Weights of a small GPT-style language model, trained from scratch on English Wikipedia: learned positions, 10273 steps.
Each number is 128 + 32 x the weight over its row's rms, rounded and kept within 0 to 255. Layers, rows and columns count from 0. The size above them is the row's rms in percent of the matrix's.

# layer 8 MLP down, 384x768, rms 0.034, rows 0-137, columns 144-191
size [ 93  92 106  96 100  98 101  80  96 105 101 100  99  97 108 104 105 100 100  99  98 106  94 104 104  92 103  96 100  94 100  99  97 100 104  96 100 101  96 109 103  97 102 108 102 101  92  94 107 104  92 102 102  98 100  98 105  99 106  99  98 103 106 107  99 106 102 105 101 104  99 102 101 100 107 100 102 103 101 101  98  98 114  95  99  87 105  98  99  94  92  97 101  90  58  54  93 100 102 100 109  92 147  95  93  91  96  99 107  91 105  98 100  98 111 103 108  97 100  94  99 102 102 106  98  95 101  96  98 101 100 107 100  84 100  96 104 100]
[[148  99 190 108 106 141  95 184 123  40 122 155  82 143 116 113 146 138 141 125 128 128 118 123 110 111 154  90  88 241 136 144 111 108 104 188 154 133 140 192 103 137 116  75  70  86 124  80]
 [133 131 115 120 181 142 165 111 153 156 146  48  96 145 150 132  96 189 117  88 125 105 122 149 131 130 136 106 170 102  96  94  74 128 102 163 169  45 159 124 117 112 166 160 143 121 145 142]
 [148 103 158 129 169 174 120  95 158 151 129 133 110  97 112 117 101  50 126 185 110 144 143  73 188  84 120 191 166 139 157 130 189 136 121 171 115  68 144 157 139 140  77 124 156 135 164 147]
 [ 83 110 151 159  76 141 118 171 111 127 123 106 129 136 149  96 135  68 129 140 158  91 109 102 183  80 181 157 138 134  66  80  79 122  85 117 153 106 124  97 125 154 131  75 156 113  94 105]
 [178 177  73 156 106 119 150 136 138  85 123 104 175 108  62 130 160 193 110 143 106 191 134 109 154 154 158 110 141 165 148 163 138 144 125 136  94 141 117 119 130 100 125 134 132 125 140 101]
 [136 161 140 176 161 142 139 170  88  77 120 141 136  99  87 167 148  69 116 153 154 120 151 172 100 137 135 110 107  88 131 129 143 120 145 164 141  77 132  80 130 109 142 119 189 152 128 121]
 [149 144 134 136  90  43  98 127 202 135 129 162 153 137 141  91 152 102 116 118 175 139 132 185 146 131 137  94 121 106 121 109 118 127 179 110 147 142 163 167 130 103 110 142 130 147 149 110]
 [107  84 114 135 108 110 180 146 113  87  73 148 165 161  75 156 192 210 176 155 109 108 209 100 156 175 149  92 234 146 113 127 116 155  96  78  91 132 100 169 212 170 115 127 102 121 145  95]
 [137 139 145 112 105 150  59 103 153 152 186 143 100 114 125  77 131  57  74 146 176 153 145 153 147 144 100  83 117 162  99 107 101 119 118 118  72 175 161 150 165 130 200 123 153 146 186  74]
 [134  97 120 171 153  86 143 111 101 165 133 118 132  98 185 116 129 108 110  84 127 155 145 164 128 224 144  71 120 186  84 168 164  88 171 167 111 110 128 115  80 134 140 137  85 103 118 167]
 [197 106 240 133 145  87 143  79 139  61 147  84 106 151 113 127 112  89 107 138 128 141 178 140 150 128 115  97 121 142 130 138 139  89 130  99 130  98  96  77  99 106 185 143 150 138 118 146]
 [ 70 165  99 166 153  70 109  57  68 146 119 191  79  97 160 120 157  59 164 116 103 134 144 132 140 106 185 128  94 107 156 121 150 138 111 105 144 180  72 120 132 132 127 185 141  46  90  44]
 [192 157 151 148 166 129 179 124  96  47 122 139 156  88 160 132 175 130 172 132 139 101  80  77 123 121  76 120 107 170  96 117  88 135  89 153 106 197  93  84 144 136 161 140 110 136 142  81]
 [ 86 149  94 163 136 126 124 120  98 175  89 142 111 217 124  81 144 134 150 148 121 122 131 110  97 149 184 100 122 150 144 177 146 139 124 172 166 190 127 117 165 129 109 147  72  98 110 157]
 [163 107 132 116 183 129 150 137 138 149 133 106 165 137  94 113 139 200 156 155  92 126 168 186  93 208 142 107 141  99 109 177 134 103  83 106 114 141 117 150 138 120 125 195  71  82 159 121]
 [116 160 114 144  84 119 197  64 166 148 136 124 100  65 138 106  81 120  96  84  92 181 112 147 170 126 149  94 169 124  84 113 131 150 196 175 120 142 116 168 177 131 139  38 144 178 130 131]
 [168 129 147 106 140 116 132  92  96  66 149  92 183  95 103 154 110 130  47 175 145 163 169 119 168 126 167 177 177 115  93 152 136 137 150  99 150 190 116 118  84 125  95  93 128  90 157 137]
 [154 121  81 134 164 163 122 127 149 137 112 143 142 139 235 101 158  83 139 146  94 156 134 146 165  94 117 133  99 153 103 136 127  91 142 105 126 170  95 125 165 193 160  78 132 146 170 144]
 [194 158 123 106 137 155  80  68 146 110 118 133 186  97 122 161 170  65 154 113  93 152 154  68 164  79 116 124 111  49 105 114  86 108 152 104 164 164 118 196 108  91 161 148  97 139 104  85]
 [ 80 130 105 152 136 138 123 101 148 103  76 118 218 138  86 159 158 133 128 163 121 141 140 142 145 113 120 109 146 168 138 140 139 132 137 106 184 168 123 162 133 122 139  73 159 123 112 163]
 [120 133 136 131 124 128  89  86  61 143  77 114 115  65 145  81  72  87 144 102 190  96 114 102 119 102  79 124 113 138 118 113 120 140 139 123  79 100 126 109  46  94  94 174 162 131 133 144]
 [101 169 181 136 110  88 145 127 104 123 157 112 222 149 104  97 112 144 143 180  68 179  91 157 126 149  63 135 152 144 204 141  89 102  96 182 189  81 113  95 125 126 113  97 112 144 183 124]
 [ 63 185 144 149 129 139 117 150 147 145 105 150 132 111  41 167 115 171 134 150  78 191 140 153 123 136 128 192 132 150 162  90 145 122 135 161 139 129 152  98 139 145 151 143 115 159  83  74]
 [121  36 152 108 178  50 115  98 100  94 126 163 120  74 200  99 112 104  99 119 112 105 129 150 126 132 101  86 122 102  82 102 120 124 128 195 143 108  84 176  95 176 147 139 131 101  83 131]
 [165 130 104  97 150 100 132 135 110 155 113  79 154 123 145 143 155 113 181  79 150 114 104 128 161 193  75 120  93 144 148  99 110 112 135 128 150 103 152 177 240 121 182 141 116 149 155 164]
 [131 128 116 159 129 137 211 117 101 101 149 133 131 144  99 135 142 156 160 128 120 131 140 161 113 199  97  64 102 173 145 122 181 116  67 125 129 103 151 121 111 124 162 170 168 161 191  81]
 [124 160 155 134 163 161  97 100 145 153 193 119 125 152 143 186 116 111 105 129 106 203 124 146 131 156 140  96 149  83  83 104 128 118 110  90  82 193  93 124 144 105  99 132 114 142 123 148]
 [ 89 140  92 107 111  83 123 140 194 114 102 164 153  99 150 129  68 188 130 123 109 150  97  93 161 186 120 124 112  87  83 115  39 114 153 145 137 122 135 105 144 136  97 172  80 122 148  95]
 [118 173  82 141 102  96 211 129 119 127 148 113 114 204 178 115 113 147 135 105  90 151 144  77 153 166 138 220 157  81  93 180 105 128 153 111 127 166 136  82 148 187  76 153  90 186 118 140]
 [130  85 136 145 117  99 169 176  81 197 110 151  96 113 102 146 173 150 154 169 170 155  97  96 182 152 110  99 114 108  76 140 165 140 190  82  97 140 134  93 138 130 174  69 115  92 181 143]
 [136 112 125 130 170 199 132 158 129 144  98 125 112 155 129 135 117 120 113  90 133 140 128 145 158  90 133 106 158 132 139  88 124 157 179 178 111 151 101 127 139 170 133 152 120 174 102 130]
 [126  66 118 123 156  60 101 101 178 149 108 108 168 113 140 115 112 163 107 101  82 152 176 150 121 100 151 102  72 182 169 105 137 130 100  98  88  65 132 171 154 168 164 145 144  80  96 125]
 [127 108 198 121 171 114 107 139 110 157 147  93 130  71 136 126 130 101 168  92 102 137 114 110  97 141 117 150  98  95 166 112 168 145 140  85 128 132 153 140 112 102 139 169 129 159  71 129]
 [ 82  91 138 132 204 118 101  53 154 159 104 154 163 114 123 141 109 183 108 146 132 162  94 132  75 108 120 163 130  95 153 148 126  78 105 115 121 144 142 154 144 116 134 138 103 167 109 128]
 [169 189 142 150 116  93 116 120 123 149  88 156 101  99  92 144 140  92  83 107 116 187  87 119  72 179 185  88 111  97 115  90  99 128 134 141  87 152  97 148 105 119  99 115 112  92 126 120]
 [166 130 193 171 119 135 156 207 165 146 143 136 159 145 107 146 127 159 143 114 119 128 163  97 135 109  93 205 134 126 158 149 114 137 163  82  88 103 140  64 134 114 118 154 112 176 191 122]
 [151 126 139 131 176 101 111  97 101 147 111  77 120  83 163 135  91 194  93  66 148 103 116 175 140 171 123 134 131  83  78 117 114 135 121 144  96  73 114 139 123 143 139 143 117 145 144 148]
 [ 89  68 167 124 153 125 135 122 174 140 149 171 108 139 143 133 152 190 175 119 134 156  85 165  93 160  99  71 137 160 184 131 144 111 159 191 110 125 132 183  87 113 144 176  72 136 137 106]
 [176  90 176 141 137  76  91 100 161  90 170 124 140 160  92 149 107 150 118 149 131 142 141 149  87 164 133 109 119 136  99 120 120 157 184 153  92 143 172 111  72 146  72 121 131 151  30 146]
 [160 100 190 119 109 124  89 124  60  97 150 199 129 128  57 120  95 124 172 142 169 123 133 143 177  77 124  83 122 134 126 126 117 107 146 112 108 140 129 115 137  88 126  79 145  86 105 131]
 [135 156 121 137  83 117 123  98  57  89 169 131 121  79 139 119 167 131 118 136 178  45 148 150 155  90 138 163 154  86  74 144 160 130 128 130 130 136 148 199 151  90 170 101 182  55 151 103]
 [120 105 167 136 130 170 141 160  99 201 185 102 124  99 149  53 147 143 103 111 106 135  85 115 129 134  89 116 112 102 152 170  90  97 165 107  70 111 158 150 162  80 124 149 146 134 135 179]
 [152 149 132 107 137 107 117  85 206 112 137 125 140 129  54 132 110  58  96 137 150 148 129 146 129 102 153  97 132 136 157 136 140 116 136 115 167  85 121 149 121 108 131 112 136 126 107 154]
 [146 120 184 102 128 160  91 146 125 167 159 161 126 140  45 124 145 166 157 125 142 195  50 124 123 117 139  56 117 132 145 108 101 136 109 151 135 127  92 162  98 165  92 129  98 166  95 109]
 [107 101 174  88  94 125 156 117 197 154 211 164  92  86 111 145 148 164  64 179 102 179 114 111 107  88 109 107 136 154 136 141 115 121 129 142 149 148 126 131 106 186 163 158 165 180 145 106]
 [168 100 121 128 119 152 128 126  98 186  95 148 128 111 159 197  84  84 135 138 135 119 107  97 174  83 115 145 105 110 109 135 127 142 177 105 193 144 134  93 112  83 127 129 154 152 106 151]
 [128 143  84 128 168 154 171 176 121  79 149 133 204  69 107 147 121 171 165 107 122 134 142 110 156 144 138  91 100 112 121 134 123 102 106 124 136 133 139 128 128 143 126  90 119  63 139 162]
 [130 115  70 146 149 112 205 169  75  54  84 151 151  79 156 178 158  85 135 121 159 158 110 133 147 121 121 162  97 114 129 149 167 180 136 128 112 149 175 151 122 137 170 112  76 103 123 123]
 [112 147 128 142  82 123 157 144 143 126 136 160 158 124 231  55 140 107 173 149 193 115 130 130 126 128  96 116 131 130 147 146  91  76 133 119 141 139 182 182 163 137  98 130  91 119 131 137]
 [116 153 128 173 132  77 151  61 138 160 123 140 120  99 125 102  93 123 128 122 102 146 172 127 102 129  87  96 115 191 194  97 122 126 109 156 125 148  83 134  25 143 199 100 154 131 121 133]
 [152  57 144 124  70 133  88 147  68 142 168 117 113 128  94 141 146 121 145 162 162 137 170 102 109 186 121 154 106 202 149 197 116 102 107 118 161 142 142 128 190  87 180 110 186 139 150 193]
 [151 158  97 106 134 178  88  73 154 170 124 113 170  80 106  86 204 117  98 114  73 143 122 169 125  89 149 107 154 148 127  94 145  86 177  90 132 111 148 111 214 159 111 137  77  81 144 154]
 [115 208  87 159 138 213 141 146 142 127 116 128 120 143 156  84  69 125 130  96 115 161 151 128 137 127 122 136  88  77 106 101 105 121 183 147  94 137 130  89  98 101 169 119 142 191 125 134]
 [109 111 132 111  62  85 126 183 102 131 172 150 158 153  76 164 162 168 125 110 107 123  56 173 168 137 108 147 114 148 169 129 107  63 149 135 126 108 139  94 123 128 145  98 124 133  72 116]
 [ 77 164 104 125 156 195 133 137 170 141  64 161 113 177 134 145 140 154 144 138 114 139 104 105  87 137 139 104 151 128 120 117 126 148 142 102 144  92  74 104 108 129 104 148 116 161 110 188]
 [126 156 157 141  89  98 108  79  74 117 119 158 116  83 121 124 120 161 159  25 118  74 123 166 162 115 115 140 140 120 112  50 136 139 127 174 158 122  63 149 148 109 145 164 135 125  74 145]
 [128 153 152 150 113  99 127 137 140 149  93  91 107 129 108  96 127 129 120  95 202  91 136  89 123  97  62 181  81 115 123 127 118 117 122 149 202 214 180 107 136 111 140 114 161 218 164 116]
 [ 88 134 102 165 130 174 117 100 142  82 147 144 102 101 146 152 137  83 100 204 110 107  86 104 176 110  90 165 150 102 159  95 133 169 157  82 110 140  89  97 110 113  78 102 179 124  67 135]
 [158  76 143 127 131  74 147 123 105 133 155  70 101 133 130 212 145 137  91 122  86 125 129 142 155 124 136 193 122  81 130 125 174 172 170  97 121 155 100 172 149 149 139 122 134 137 101 142]
 [114 142 110 159 169  13 129  72 148  90  90 157  51 153 135 127 138 160 171  93 218 144  90 136 183 158 138 133 194 122 107  98 142 148 136 178 168 155  76  91 110 139 101 143 110 127 133 112]
 [123 177 124 120 122 118 132  84 121 161 101 121  86 148 136 150 139 135 113 178 151  86 124 141 101 192 119 119  77 130 151 126 174 122 144 106  96 116 109 151 176 126 117 173 158 146 174 129]
 [ 85 168  98 132 185  95  95 111  69 140 106 128 110  97 153 137 146 136 153 130 126 144  86 129 150 107 104 128 124 132 169 144 151 112 130  91  84 152 195  93 123 102 158 143 132 136 119 100]
 [146 115 155 155  96 124  92 113 109 134 145  88 112 122 130 110 103 142 140 103 180  96 125 141 173 149 115 177 140 113 116 146 119 134 139 135 139 175 108  87 115 163 182 147 148 195 110 162]
 [155 119 161 105 109 139  84  85 163 154 162  60 118 145  90  89 115  91  87 139 115 159 167 129 117 115 180 163 104 120  59 180 118 155  57 136 145  82 123 149  61 170 132  99  83 102  52 158]
 [171 145 136 134 108 110 105 151 136  67 129 127 110 105 184 147 159 113 130 125 117 131 114 176 128 141 142 115 110  94 115  94 140 199 135 112 138 175 157  87 128 143 140  72 109 150 118 110]
 [200 108  85  96 143 172 103 129 103 125 101 108 156 138 130 119 109 147 118 110 118 148 118 135  87 164 145 127 163 116 104 150 113 178 127 136 127 106 100 137  64 145 168 127 117 190  98 138]
 [147 140 135 123 125  89  79  80 124 117 136 121  26 175 155 112 155 135 102 153 122  81  95 142  87 112 111 195 168 126 117  99 137 151 124  73 120  87 162 125 136 121 144 141 142 107  93 109]
 [108 139 177 155 101 117 157 130 151 114 170 128  49 161 133 130 130 119 142 114 154  97 130 211 125 141 168 150 129 187 153 129  99 102 138 144  80 127  84  93 112  73 121 153 109 109 175 163]
 [141 133 115 147 124 137 127 109 119 110 163  66 101 157 157 144  89  91  89 118 105  95 118 164 132 105 121 198 169 166 141  93 137  99 112 174 170  86  89 159 138  67  81 173 191  87 130 143]
 [122 151  99 112 105 140 150 130 147 118 158 127 131 147 157 174 109  90 146 117  97 144 132 165 126 128 156 152  94  98 163 195  85 126 116 132 110 143 148 166 135 120 158 139  74 176 173 111]
 [130  94 105  92 124 151 149 171 116 148 124 142 145 134 174 124 159 184 108 124 140 115 110 189 136 101 165  91 137 145 148 148  59 118 194 143 109 193 113  61 174 170 133 115 144 157 130 101]
 [177 153  77 169 147 250  84 130 121 148 143  70 151 112 137  85 115 118  74  97 122 153 139  87 165 163  91 109 105 116  79 154 118 156  74 154 158 232 103 173 117  98 151 130 116 136 139 159]
 [120 112  97 149 103  49 133  84 141 173 157 128 159 133 168 104 142 166  71 130 142 131 118 180 151 148 180 130 149 140 179 168  99 109 148 128 193 140 107  93 130 136 119 102  94  39 129 132]
 [148 169 142 139 154 148 103 121 158  62 155 129  95 112 140 115 102 121 148 173  59 192 151 193 192 101 131 156 133 183 136  85 117 140 136 167 101  98 172  78  95 132  96  86 128 163  69 116]
 [164 135 173 149 137 162 112 103 110 126 156 119  82 135  89 149 115 118  83 155  70 119 153 139 151 114 135  68  46 134 129 101 140 116 180 116  46  86 144 125  91 135 121 128 155 127 106 133]
 [124 168  71 155 134 159  94  88 107 128 175 123 157  91 104 130 113 178 132 134 154 151 141 112 117 119 118 118  86 126 144 171 107  45 163 117 117 169 140  91 156 131 107  83 128 115 113  95]
 [154 119 180 130 142 133  84 121 128 160 155 117 134 124 181 108 134 114 107  78 143  90 123 178 182 151 138 194 120 108 105  66 176 172 102 113  96 132 107 150 128 150  86 184 127 139 158 161]
 [106 136 137 101 166 220  96  73 171 165 132 147 128  76 154 119 136  59 118 104  88 120 102 150 133 104 144 102 169 135 130  53 123 120 162 142 139  98 121 102 120 170 117 135 131 135  97 105]
 [131 101 101 143 174 160 116 114 160 129 131 122 113 189 173 135 145  90  89 140 135 101  94 172 146 181 155  65 196 143 117 145 142 151 129 126  43  83 101 186 145 142 160  36 138 175 117 113]
 [ 99 120 120 136 120 148 129 161 155 158 116 173 137 121  99 133 139  99 111 118 165 129  88 115 211  41 114 155 150 170 165 138 139 125 131 111 117 109 116 131  98 170 116 164 123 146 145 118]
 [193 101 178  82 158  58 123 249 127  90 165 139 138 198  88 151 100 186 123 161 127 162 176  80 119  81 177 119 106 100 155 124 142 157 146 146 174 138 116  80  91 145 102 166 114 109 129 110]
 [106 125 108 141  87  45  88 147 128  84 111 136 132 108 127 239 138 164  73 152 129 120  55 139 104 139 145 119 200 136 125 127  66 115 141 151 176  94 149 143 129 155 135 169 123 140 124  70]
 [ 73 136 167 142 162 156 110 143  81  84 149 117  75 121  94 100 162 177 141 154 200 187 137 176  63 147 125  64 147 139 152 125  88 115 120 140  42 164 119 125 170 140 138 161 139 111 164  92]
 [ 98 125 122 131 158 214 130  99 166 162 133 112  85 144 193 109 102 130  88 120 117 169 146  94 153 109 133 139 129 116 136  86  96 108 108 125 121 143  94 196 142  99  81 127 119 216 139 135]
 [134 153 159  91  84 160 131 128 156  99  82 154 104 155  88 116  89  89 121 155  62 131 122 114 163 133 108 142 182  61 144  52 142  84 138 133 147  76  69 143 126 143 148 132 117 140  87  76]
 [ 95  93 112  89  70 119  76 204 131  86 138 148 113  99 111 124 100  92 155  80  99 129 159  89 116 179 148  92 102 106 129 101  82 133 139 109 109 143 139 118  90 105  71 144 127 143  92 111]
 [142  80 137  75 153 118 163 112 135 135  93 117 154 106 121 170 195 129  59 178  79 128 136  84 114 178 110 138 165 108  95 167 172 160 150  85  78 174  94 129 110 159 170 150 108 129 125 172]
 [ 82 138 174 121 125 129 138 117 106 141  82 114 141 132 181 145 126  79 141 184 106 146 138  82 121 160 125 123  97  87 127 110 122 152  84 139 150 112  73 108  67  32 165 123 122 136 101 176]
 [155 100 168  88 145  71 132  92 141 152 112 135 111 149 148  89 102 171 119 116  34  86 124 186 122 141 170 133 111 173 173 113  94  84 169 188  61 111 150 114 188 163  90 177 107  99 114  89]
 [110  64 126 155 134 109 156 194 109 105  85 100 138 183 124 127 106 126 106 150 114 154  86 144 136 103 161 174 175 172 151 126 122  98 121 100 120 142 203 145 121 130 110 159 108 194 113 114]
 [190 169 119 189 183 122 142 112 113  40 102 147 133 119 130  90 183 131 184 112 144 115 159 126 120 115 110 146 105 112 197 114 130 147 139 158 129 157 156 140 147 140 107 118 104 127 109 124]
 [132  88 120 120 150 134 120 135 193  22 147 135 105 196 140 141 143 136 133 110 165 124 112  96 119 136 114  66 150  99 118 142  78 152 119 130 185 141 120 152 120 128 140 158 115 103 166 141]
 [101  95 121  89  99 135 125 165 139 149 144 115  77 119 112  74 130 119  97 125 125  93  94 103 126 136 134 166  49 100 138 156 123  79 161 196 103  98 124 129 241 138 164 118 102 116 164 114]
 [129 155 149 109 144  81 111 109 167 141 183 114 111 147 170 149  90 122 117 118 123  76 134 196 110  81 112 203 169 174 129 136 129  89 193 135 128 222 127 105 129 143  85 167  85 149 140 155]
 [132  78 170 141 114  99 110 139 180 157 135  99 156 206  88 149 130  84 157 168 110 129 119 158 147  91 115 145  93 168 153 189 167 109 131 148 208 103 168 111 102 140 147  45  79 137 148 154]
 [ 86 120 142 112 114 148 133 149 132 155 137 121  99 128 146 115 122 116 154 130 112 114 164  89 104 154 136 122  99  78 113 133 112 139  67 126 137 146 151 125  91  86 133 120  99 104 121 138]
 [190 128 111 136 104 136 121  65  75 138 169 115 172 111 170  90 173 132 185 133 203 148  66 143  97 121 146 140 129  74  69 128 101 106 139 156  48 170  88 166 100 132 117  84 103 177 109 106]
 [166  84 108 149 185 235  99 151 131 161  93  29 106  97 142  69 110  82 120  67 102 128 122  84 138 151 142  98 133 148 174 119 125 149 152  99  68 140  98 113 163 127 131 152 139  58 115 141]
 [ 96  97 166 112 131 152 154 164 135 148 124  84 140 110 115  89 113 149 154 148  94 200 121 166 144 127 107 126 139  40  81 113 176 131 146 101 126  80 120 135  89 107  91 132  97 205  73 151]
 [159 135 111  31 154 112 129 136 102 153 148 107 147 122 168 192 157 129 145 115 165 157 231 163 147 125 115 158  98 166 116 108  93 137 146 154 106 134  82 121  91 129 178 130 155  93 180 124]
 [144 127 162 185 105 149 121 141 152 172  92 170 165 116 131 117 150  81 172 123 178  91 147  86 132  90 121  96 131 130 164 135 127  88 118 115 179  81 131 130  82 111 120  94 103 131 117  73]
 [141 168 166 126 133 186 106 127  94  76 149 110 103 175 140 120 169 134 164 104 201  83  98 129  92 119 122 118 138 153 158 103 106 125 105 163 118 153 137 209 141 166 159 110 153 135 107 158]
 [123 112  78 155 120  93  93  73 109 138  89 134 120 146 148 113 110 104 135 120 104 139 166 139 116 119 141 121 112 176 203 137 133  75  59 109 146  66 109  89 126 114 129 117 102  96 123 144]
 [142 120 148 135 116  86 113  89 156 152  69 107  92 223 146 109 162  98  93  85 100 133 105 139 118 149 139 106 166 144 130 137 145 134 125  92 138 146  93 133 148 102 171 157 134 151 131 200]
 [152 158  97  96 132 110 162 104 126 120 180 145 145 148 147 124  70 110  92  79 171  95 157 133 137 122 137 139  86 113 113 164 178  86 126 121 158  47 112 155 168 160 106 126 120 142  78 108]
 [113 132  60 114 110 135 143 133 128 183 124  89 155 120 129 190 151 163  92 107  76 159 119 138 157 127  90 144 105 124 204 111 115 156 122 130 133 119  96  98 130 105 162  96 138 113 105 138]
 [160 171 130 103 145 134 107 124 111 163  83 125 134 160 110 141 119 110 165 106  66 197 132 107 143 161 144 115  99 169 165 155  85 150 108 112  97 166 143 137  79 153 150 119 133 102  94 150]
 [103 166 105 120  90 161 131 183 138 181  92 185 121 113  86 153  96 155 127 134  14 127 104 121 107  44  87 114 114 111 111 117 101 142 116 155  82 136 130  64 141 116  64 142 101 169 157 103]
 [156 156 133 178 111 181 163 124 144 187 119  82 134 112 162 138  91  87 129 184 128 102 168 110 109 170 155 186 136  90 109 145 181 117  98 152  84 131 130 101 123 161 117 112 151 109 115 101]
 [114 121 108 125 148 166 112 120 145 152 108 123 125 130  82 122  99 121  98 139 113 113 120 149 114 145 146 188 103 145 140 160 109 136  81 218  81 139 146 124 183 122 135 149 120 154 155 192]
 [151 130  72 157  98 115 118 158 104  68 113 142 138 142 111 153 138 120 122 145 199 109 106 150 102 156 139  98 176  97 182 111 114 177 162 146 172 101 114 109 126 112  58 108 152 107 125 149]
 [152 164 136 117 120 187 125 178 149 112 121 133 101 127 133 103  87 135 105 106 169 103 122 108 119 133 141 119 188 144 109 170 123 162 100 141 114 183 162  91 125 155  84 155  84 134 176 119]
 [135 101 149 132 124 117 120 137 210  57 126 148 140  87 103 117 128 146 156 108 113 178 148 168 155  64 100 129 149  82  53 124 133 138  77  93 133  88 109 121 116 122  98 143 145 120 145 138]
 [150 114 162  96 123 114 155 138  82 146 121 132 119  54 119 129 131 122 146 109 186 114 159 135 168  96 155 108  82 153  82  84 132 134  97 132 146 146 143 110 136 141 148  60  91 152 116 117]
 [109  95  98  91 139 144 112  78 174 122 123  74 151 172 122 137 128 125  99 116 161 130 128 139  68 193 154 132 132  73  93 145 111 123 135 112 120 145 130 172  78 122 150 140  78 206 115 125]
 [117 153 172  99 145 134 113 161  77  90 124 145 147 108 116 120 104  97  98 155  78 107 106  97 159  78  46 129 125 117 128 142 125 146 164 140  93  87 154 176  66  90  69  70 146 139 133 160]
 [152 154 152 104 133 129 147 153 197 107 148 152 151 153 107 133 189 110 180  89 159 135 123  53 147 106 118 138 114 141 129 193 219 148  72 137 102 107 109 118 106 137 169 180 133 115 110 108]
 [147 133 123 107 144 143 103 156 117 146 169 146 191 124 125 127  84 105  84 106 163 140 125 142 132 136 106 101 119 144  67 120 137 169 183 149 147 175  79 113 107 108  90 111 182 123 195  76]
 [148 159  99 123 143 117  63  89 111 134 107 146 168 120 142 123  98 196 106 142 143  99 127 123  79 151 110 123 166 122 102 200 163 117 101 107  89 163 127 156 164 133 104  97  98 138  97 111]
 [152 162 175 110 127 133 130 164 148  93 149 149 136  92 119 132 179 118 158 163  75 136  77 125  91 159 133 111  59 211 141 185 110 171  84 159 158 158 165  76 182 134 119 148 164 122 171 134]
 [137 120  59  96 119 145 124 146 108 148 131 111  56 164 113 126 141  41 108  96 127  84 218 101 183  43 106 104 102  48 117 145 102 110 132  60 201 101 144 104 119  70 124 112 157 127 132 125]
 [143 148  98 108 143  81 131  81 120 142 147 139  99  56 113 117 117 137  87 111 182 146 142  97 170 126  93 131 131  99  81 103 160 150  86  47 152 114 137 158  65 129 148  97 106 129 103 101]
 [159 109 140 118 107 159  96 163  79 164 137  99 147 134 165 109 136  61 112 169 160 112 149 102 132 167 143 161  75 131  89  40  84 123 135 131 162 115 207 154 217 168  74 174  87 190 121 135]
 [ 59 172 103  73 152 184 126  96 116 109 133  94  86  34 142 173 144 138 175 120 161 131 124 156 134 126 109 132 152 117 154 207 144 122 171 111  73 124 119 157 135 142 105 140 139 124  94 119]
 [150 129 138 145  99 191 179 114 161 102 111 113 140 154  97 176 120 118 115 127 182  71  84 118 134 161 139 110  99 192 126 126 128 137 101 156 174 106 213 135 160 183 131 114 129 121 129  88]
 [122  89 105  82 128  95 134  73 146 107  80 109 180 112 141  91 191  97 112 183 166 118  93 170 136 203 121 196 108 142 171 154 123 131 160 168 170  81 102 115 137 105 169 144 132 147 181 122]
 [114 148 126 169 112 125 143 121 160 147 151 136 134 129 107  90 117 103 167 141 112 100 163 148 127 151 110 159  71  68 111 144 114 133 137 109 164 139 154 174 119 135 139  96 115 118 104 160]
 [ 84  57  94 121  91 118 136  57 108 130 146 110 102 211 143 177  74 189  75 158 146 134 171 158 148 133  77 147 115 118 139 157 153 130 204 130 113 120 182 151 127  44 155 127 132 108  59 175]
 [111 138  88 149 121 132 164 103 173 163 138 152 141 194 134 113 119 176 135 141  64 119 121 110  89 177 162 137 169 167 107 119 143 145  83 110 108 141 190 131 179 168 118 167 143 162 144 142]
 [152  97 124 103 108 117  78 113  97 110 147 134 151 142  61 118 115 118  41  60 163  83 123 163 149 132 127 165 116 174 131 189 133 100 104 102 187 124 191 126 129 164 122 109 111 174 204 140]
 [162  97 131 136 156 119 130 142 160 174 162 113 119 136 113 112 145 106 154 151 128 133  75  82  85 115 181 119 159 122 151  35 159  70 114 160 102 128 152 177  80 174 101 175 151 220  94 185]
 [188 159 151 107 143 107 137  70 114  57 117 152  93 143 102 170 183 116 180 106 136 138 133 146 157  43 172 166 132 157 115 130 146 107  60 150  81 124 149 166 144 109 148 162 123 135 105 104]
 [143  93  95  99  79  77 156 138 171  58 123 139 171 160 126  71  77 160 168 139 150 157 136 152 151  89 146 140 158 149 177 111 151 183 149 178 181  78 112 150 134 105 137 136 136 117 111 134]
 [147  95 131  93 138 135 140 109  49 153 148 162 150  83  81 193 135 129 164 104 132 221 125 103 158  58 111  87 133 134 126 137  96 120 110  87 159 161 167 199 150 154  62 174 153 141 105  66]
 [104 158 124 145 127 119 143 125 110  57 157 162 144 173 111 148 136 180 132 194 162  72 125  73 126 109 125 127 112 137  88 191 179 163 124 135 120 188 117 134 149  66 190  50 146 112 209 125]
 [142  98 124 175 190 149 104 166 134  92 108  92 134 163  95 112 134 104 108 125 127  78 152 140 103 159 151 120  55 181 112 108 203 123 131 110 113 103  86  67  93 109  91 188 197 142  90  92]
 [129 124 137 135 101 190  88 136  54 169 114  89 126 113 151 193 151  99 142  73  95 119 182 109 158 131 116 167 140 122  91 160 131 142 156 139 137 120 174  22 120 101  89 106  21 123 166 140]
 [154 117 150 131 134 108 124 235  73  98  82 140 149 114 120 137 143 144 177 194 103 111 135 123 111 103  78  87  71 130 142 127  95  96 155 125 150 132 132 177 109  89 121 162 128 123 125 125]]